From a checkpoint of a small transformer trained on Wikipedia.
Size: 16 layers, 3 heads of 32 (1 for keys and values), MLP 448 squared ReLU.
Architecture: RMSNorm before each block, rotary positions, untied embeddings, normalized queries and keys, some layers without attention, local attention windows, gated attention, value embeddings, hashed n-gram embeddings, a smear gate, an embedding shortcut, learned residual scales, skips across layers, capped logits.
Each number is 128 + 32 x the weight over its row's rms, rounded and kept within 0 to 255. Layers, rows and columns count from 0. Numbers have three digits each. The size before them is the row's rms in percent of the matrix's.

# layer 10 MLP up, 448x128, rms 0.314, rows 351-400, columns 0-63
096:157130174132094145135142079133096115109139090139130120152174095118102191042120154158092124137139212058176144095077147123084083156126144125060158120147108149151121122091167194114144108185125107
097:154119162103097097169120097143202172144148195183162120161144157177153152106123120107123102137067149112085201112109104135144135106132118144121126176085125151122133165163156163181111157098062118
111:084173151073145071091141117116136159123099135126154134181170170170139193135180118121171147127119144091141088161137110101143139100089183132141097183168115109092089145086163107152164167146073098
088:109123097111153064131140108112145110170146164091123109080113098129108155101222114136151148129101145122143070090119141124143073161090113144149133162121193144144044146172154131183161155158128108
101:106056146114124119147142087177093173125170183124186170143127125166110129114150196147186149114054121074130129063140174161096158085127119167096161136168143094167144139115092084108071141019152111
105:105161114140129109123119118171129129099154067126157129113115139113171131073078171105159135102137092125104184095175093038104189123128132150171147091154128136086114126153133136125149069170113150
118:092174154142131101138193151169132160067240140111104114145098118112137123137105161199145149104098152126101145087090114121064092131162101107134125192177118129109138119120124137094138196114118087
077:145133099075130123124203032073133163104150104156155132174125136129139143144080101136163132152111164132074183124149085146105083172179147119138149156149128126139127067124146138100109156108132137
103:083102126146113145190194088108096150096088155137090098124143150139173081165052099154122117199142154095161095134100097096135174112116106166103158140149081132098194119130154164098146080096080063
107:174192064110120105041099149116152104137110160188156155114192191123126077148151116109131145134114117122146146050128158135121173101141159102121156156143150177102132096128102138152094130109193124
111:129119150129148133123118127113163108153156147150177145153146122112178126143173095114132151132157095168150099146091120178101067077094092131095085182112101077153136132164155172208108075088147094
095:117068158105127116092124095113187148099131096134109126131153108094080118118106135156195052108191120150152188149123096114168100163093151086137109146118173097149184122133132185147117163100165108
101:121172080157109140094111160141075140097149165172118105111153128138176181181165112155076146129150135153167169061154149108117186111182144117117176095122139159120100075137150137055113122108174154
099:200106180141146171117173114153104115111180102155188120113161095109236158124102116163158129160121055153153136171122138101098116103187119122101128151167122126189167147119161151122078156108109145
102:102143133125155130090124111124142172136117068186127160159152166154136142186144211136172065109102213086147169143117123084129097107113166131187166156140102199096105147142149073145072155115131155
098:173156202161049102143141112162109131099182103131120129105109096106167148113173167143103155142147125091140091154202069183126162126102190127146147108098180130092138123169085099182176139100109168
095:128184126090134109122139130135162100165130161101151148097187158133186089144142143168097094102097115119105129139084141139131047153134077136195103138020193104147136138164118125138088149110119104
089:128068138107117138145129083169090091106154124170085152126115135160141126088116134119049120117176140129198088121156169134127125106147128055134108121064097094120097111172146135137081075156111166
108:143078147182156110143172138165156128088164071105127138142148134126115097134119121143102142104134088144151159120128182146102124107135143115120124099111152142115119102167119171165188086118123176
101:109157095102144137155146111147126125149118091145124122108154150181123155102125119112204148077125061133105067132070139148130177176142103138164126154088105164122139107098162133129120105157116085
099:088145156120129197151154118085128167089079117145114133139137124098120085121109176147133198092124152105158110116100177144096141119136094198152082163218088112126197119152099160144181183126146151
109:095075104130116103135077136101193128155132124149136144107160168163137117098134123148118155088059137139132163118117127056152191103114122149156157155108137127172176172130131150151122105120195154
107:126099107110115148119136083124113138109245120119140127098155164132116140079170163120209106146130108186109136114146122146154053126144065105078146147069147124117042139140136134123145106108086192
082:102197124186162183181150085114166069160128125078130073157080187127145102119129177146132118113136122174106152096101085168161136202111086169101112072085096103137121122063094183141131119150115110
084:138098170083159157134163143113095157157130212148092103099122169082100161175176188134119166110126137084157151079200148116138187193125138068167142174082123130156127095125151118150101152136167132
107:102139108124127179094081109145123121128116123155120131148134170171124160146064165109139132134135163148177099108119140148152139102144142151137080114138079129130133167124187192096115162133176156
110:129101070095120154071155133133119094096097165131091090152130125111096111169112136171136138165135208165132158120113135118102156141191175104136105109166148097169075164135130158156172197142123176
093:132073169134089082098190100115124115069179126147129092103097143137102112129144137136133126070102106129116114133122131090070134176221085111131146086171154148165154100162086160174165113106171193
090:127172085159158101156149169119115142089110119128148080095092134166122154153118151072096133179143149100100114173063115105133149129057126141168115117077128110161127108122099141176101132117116140
100:097113127129091140131148138134164087121152153152100106151119127189146095097101170147123178165133096151174082150096069162144129092135092125117152170115112105121116070107166129127152123095163093
089:108095130148141090140132135105126130121147074159108186079107122139092157090141156140151105154168123167176081161093128166122142203105191080148137134112077064139132136129148088152188145059092145
116:159129095108142064144142098138129114126146089075144155154127163132125153139165104049138147080116205177165144164071138101104125089105149156142114159152128116149097139160173116135168060120196093
096:059126096104158145124126142170172134128106143097120079118114178119126134169118144079022138177170191148120126082107151145086083114158151173123104167092126087153108158145143138065082073180084185
097:171142142120142136125112120203140155126135117129048115112151106154156122131107129084100151087137119094169159128151106118105211120140133149080131103151103147080176104120132188139172130134094148
096:106169104145156067195113116094127109122138172104135118082138145126134118128125186120088152118098165121148164088155111129074147139106134122081081169103116057125192174150106090079149156107113172
100:163159128190191140160158141149111193106172120143060083152106096141141117146120166176116173172122109110146089184152127107179091114132134156118078067102094134121099183134212105115169124128100182
102:095129164085098158158173060122185148163189085133132108126120127160155086100074175143132144111110149085130134147114131158151040134122167140131121157122142142164099069157160128177113115137130170
116:077060121140156130068130088109170102128176125126127122080125125120097117157114133077213077092103130135129159150129075109059135156124094083070101127091111148097094136129128179137092101083106194
107:075105135037137147116128073118100102181131083072091089064111184066119168133114160143103146155111128113074123132109168154084163143138102125155126139100135142133101110083159112137111084125139049
099:184142110156164117165215120108117141166197156166075098077094152104086086153080107125140139195129100150149112121159131117103193164132123147105193175111082202108152150140075144133121082150123144
090:152088142138137126142164151121100107158103075098099184155139104079158149130108145176123172108074119121142068143086181139128089160159078133119147128094112182101073069120110140137111069147110143
095:120141112115215137116145152116094128147118109134137134096185118152074128109118178130139127135140104158130105080215142074098120140175125143089102136150179135135191046134154146173117137144136165
113:210080154135140149140148139191109139197154156143122124062120119128134126132164132174121074186116107153163141187135167142063155108134082122135109188175148133148140157126197085150104146129097123
092:045098153158128130112112148166153162109168156147085100103124117098132094184109091099122126110153167142112124114134137150105179214138152136060095133104147169134121103178098130163121127169130125
090:158096132127103110105176069154135082121135104164124087182110121154134199107141175156138102114147137084096121127108158144106149084106116114125121152196133089077097055229108140159158152141052108
125:154078085129115132120180144205153155071134115108113141096143135124131105065081079151144139112112102161120094086128174117127106190056107104077101095135184118112168135164110125086130072121131097
095:139162113166115140065136130102124136082109179133159113141145126191093165106091122127123153194157130164167133121126144179072098147120150131133143185135130133173177061104091112059138111083163125
099:154122139076140139081168151186120172069118109110097077117157105161167149099168114112160130075158095133139173135112191158128052094097122140163119059095135110065082102147124111137127085125160117
104:112091125142124145137160117107107179136151179069092109112132158097109105168121124127127192085092164106095124081118112167148143153171161150145193191103169118147139144116168094178142139094138174
088:071133155155179158167186093075170165118201079116124146133162133144119128144136158114163138178148074162113194094070159096138091141117130146107156129125179161129119141112154111157124145114166144
# layer 10 MLP down (transposed), 448x128, rms 0.169, rows 351-400, columns 0-63
104:114151158102100142128079153165158085155150092098128142184106086190158159129185135139147125096197133111145152081128156170111137117076082095117126176084150158118129167113108157110132153135139122
108:148086170115138128112070166137151133113066089113175068102097107171151159141135163121113089132144102155119113179105148148125135119037154109121064141152098152095097197160152133199132197135127157
120:139092126089135125115059161149149135171086095124113138127118114165144157132154146114185122083141116154158118131070096044115065110096123147109100161151114198095171138155104133159124162128187173
100:114105103151108115134122121135118090138120116096158162123087104114116131183115116139094165135080110139124101055173139179107103110191092119122151106147154061145118176175113167074160115119098107
103:104118136177141137178119137171129196124085130099156154100107115084135077126121132114134081148073117147081116126108151114145145124145184159126156188145143069147087126150119136065100132100141147
093:126154135109032119124100101087121072161138162139181111175142154083165090104053131195165064131167110143140164154120123136146082129156079170148159136110133136141142141117077130132159131187143143
115:154096123114111183118213124180119169128161140074075185154147103082126114105125170147135128064110095072136145067073101152098117132167089072155140119115107121078110095126107175086151148155149102
094:174136131047172131129098143111122194095125153163116087070117105121095161182138153169129171110119167108148122192137148114094092104200120114100097126141146131124142077075143111082207134104105152
099:156091102117173174139151110219121099158157178085100125150190140081148118177164132163133116145123130169196150172198138159080166127149116145123130230123132101140155171119143147150135145124180091
100:168125183154139136185185172148096130154161128108145142094113131093113122107142114123092123156102091118140135123106140118067122166123117090168161147106111138185141184112154070101120103129143101
104:095112153188127106064119126070141116186096064179196109176120159120137126182133121136145140111164096098149165089128116170095125099068157132115124134101055127091144168098144122154138095118115114
097:095168137115107147164084085134140159152218131137176091132152150132102134179167128146119174089106095137152125150159195082138139115078127115119167123177136140153098100151164137082086097135122110
100:159139114102101105119094075137103092136092146107095137128137214103130112161194085082081107112083068069167164090103110185123139135116097083111085152161061106148099105142084109175161141145121181
106:174154138124133096179079125088139079148103130247146147152090145137186143153123140145157146158101133151118111177119104121150088140186148133102126151127139123162106113127180153117143137114086173
099:165118101157104140071104181149097128091063083202127104121100118158167170131089123112170159152166176156116164143150125123209132148148141120099136125102203088163132132139149130153097127162146123
098:071084177092180163156133170173104171156116143190060106173067109127119092182157107167110150107164120159086091070115114162135121120156102181142122086102134160164088168107095134113153125096138125
092:107136148105096124078140123161151125151165119118137133150098077119176093146169115088116127138124148158165119088131155147132100126130145098074170063122114123149130144148142122152126129118158066
093:160085111132158104058108159139132138136131105139131095171075139213150144171115067133127078129141135137089163076109109165133090112159090114174180116104114139170153095128135080149105097158113136
108:123110156148143155124110108150174075157141120202068130153097095131163140115164148133058070128139145112146125091120190128148085161133140191063119082108137180126078114124090174114144112152111174
084:137127066088096152167145150109119120080157148079204177123137130090079141221131102136081146117142076100133082119147126144106137109083121152107132093113140129117148084087167147099157111076109070
101:135108136168116094129153175223134127194127110114128115149174133118177167134151142106113106039145098106109149132070177110163059099157145103129138129134126122104148100136100161096093149135138133
105:137096117143068160160128116113200151130131100089133147151152200114139131121126115137147190151105109143149146126169109119138169100078119164110123164105070116183134245141087156158125148138149112
104:149101157089187114124105103157125149148125101076144144088095157138091116104173092155104160107145141102114146135166159144084118077109072114126149138155120167119026098181165192112122073108129125
085:119154118190073186119101118115139083209080078102116106108117098103090105165112119158133086050168107112112124105108139151188155130122147070117149162115121118095170120134172083199114099175155148
095:075150091114088098083168058142117131160167166136087124142128127184137112091160188152124169128153092134108150158154118135135164101165114120143128111101150140106079156131109099113107124153134158
106:168131120147135085131125151187109116115109138140148097088159133055058121125102121128066097048206124117149160133114118087095105136142119090147129131091100162101189102102030158154119106136091145
117:143218103086118139143112079179121087121148124140154099165101098144134108117142152127143111159142138164095126138133084075067111169089108099180077127152139124110121181113139121153170170080086124
103:195124170095078103066081104114126112154145131144089141079121128207172115123125127118163157161212121066090077029112117160151159137144162146100135128121141132099174107139080125158174118179103149
094:121183144212161140070141128066097122195133073172127097094084190126105109116127113159156150157090224146164109090148077191122129114103098107094168125140152131129182158129107190183120111099126117
097:135087127138132117159060133123140114120108148095083150089150147070158093158127153141160118077133164152135164160097112130151123113089118168071131067103121113131098127124140077114145107138143075
082:136166084132174190104091111110120156152179180161106089119164108152122103120102130179082135107107125172153121144151159157161105155154111124182162116174113073154160112118077117102152149143128100
105:131139176166000105163137125087064178149106133081105155141104135078097080177093162140138136154148121106108115110068159123054124148155136172128138151130145142096134145111148124132112124111178133
098:119118131114157119174176061173132126136143138097146126120141165192130113142122107085108069129082131085088130168099146139158093161150178164124163147117181152075087182106119142100139066117156081
098:157104126144122084145140107030166142081088107097112109067129104162064118176120168102098121144172158137126110101166119114189168117085130160094143053120145163106101119146094151208128088106155171
102:118146159072202127087142226139108134135111142153113161176123135100118141160102116122096143135150059107082130119060159130131139143152158082137144110109123143175149179104090151073125130114111128
103:128162160164194106148140092117130170114077071154140099157101131134140139107097174134149155190146116143112128147176084123103143128068124124156073128096162135067069118124209099160137199165125096
100:074178145068116123153098118126172132128102152045127113165086123118074105194119110100183197103091087132084112121094115149102097089117135097177100140107198105111118084127124091111129115141146121
110:161148122205108065105094107150135176206154071103180124070077124073117139096089065109097086089105154074086099127137142141135123116163121097152104075157120144090117123121104133090123159139106160
109:128157183144155109100105191131120122189122107090108156122131171107104154152114133124115194135101116126096127117123120155146172158096118097083150146117115195075078133128144159059115114120116150
094:153118182111131108126138101110078181173136163143091111098144098139141100219093086108146123136136134173188086154123181112115166167082190222113134107063131101126119085169089094111118099143170116
090:052112127113089208117102163147197093159096140114097119155152134102158156144183103129097100102124136088124110143149083185131122068111059113221100108130157104108178143092137096219104159137131120
101:096103119207100126101143166149081157108025137134146128152102112146103086100104108193148036150089130122121086094117184093133105159126175141115107101113139109113113072121126140145115180137118145
112:112137088078118079143142066126123091115126099136192071115111088108160046129102158124155150146135111134137110152145156114104094104092116172131123151069138149175116076138111095163074105138151115
096:109126125136153092159105179058108133143079156117093123105169125144132165156184143124173098086196146165129083127138132139113132171118099227147125059062072099123079134122146192094121079117130140
097:153145090059156178152107164160132176121118196169107177101150046083075158082149112085155079126126112153098129128098139139157087171196154039121121130159115150149107190116110115131158134143203129
119:138164119130090179082090170114135060102138103121109150175132100153133088086063133135096101112115126064117077105139187125050133168102159163125142157075104155119157130171066138073142098144128117
098:086120138138128140143137125137109162132109152113119128084185151162082090157146126147126066102128158152142159169180104091155167162130165130238152143147102140108174121129077096128096075136138113
103:114162163175119136107114115120112064156124129152103108118067126142150113108153093136152174086079091060086115119086101152082107105150098131160116156080094065110187154079139158134115050135132079
113:137141162125109154149108093117134158159108123043087111143134065154105135116088085107154137139082109110078108148094148102123118151125180136171147120094150164110073177161206091088113088056153169
102:160114107158098103161101143089158106154181052116119101142140149128121143130089097146145089100153110158106135106102155105116111151086078140117114146126125123154098152120140089149116061148081182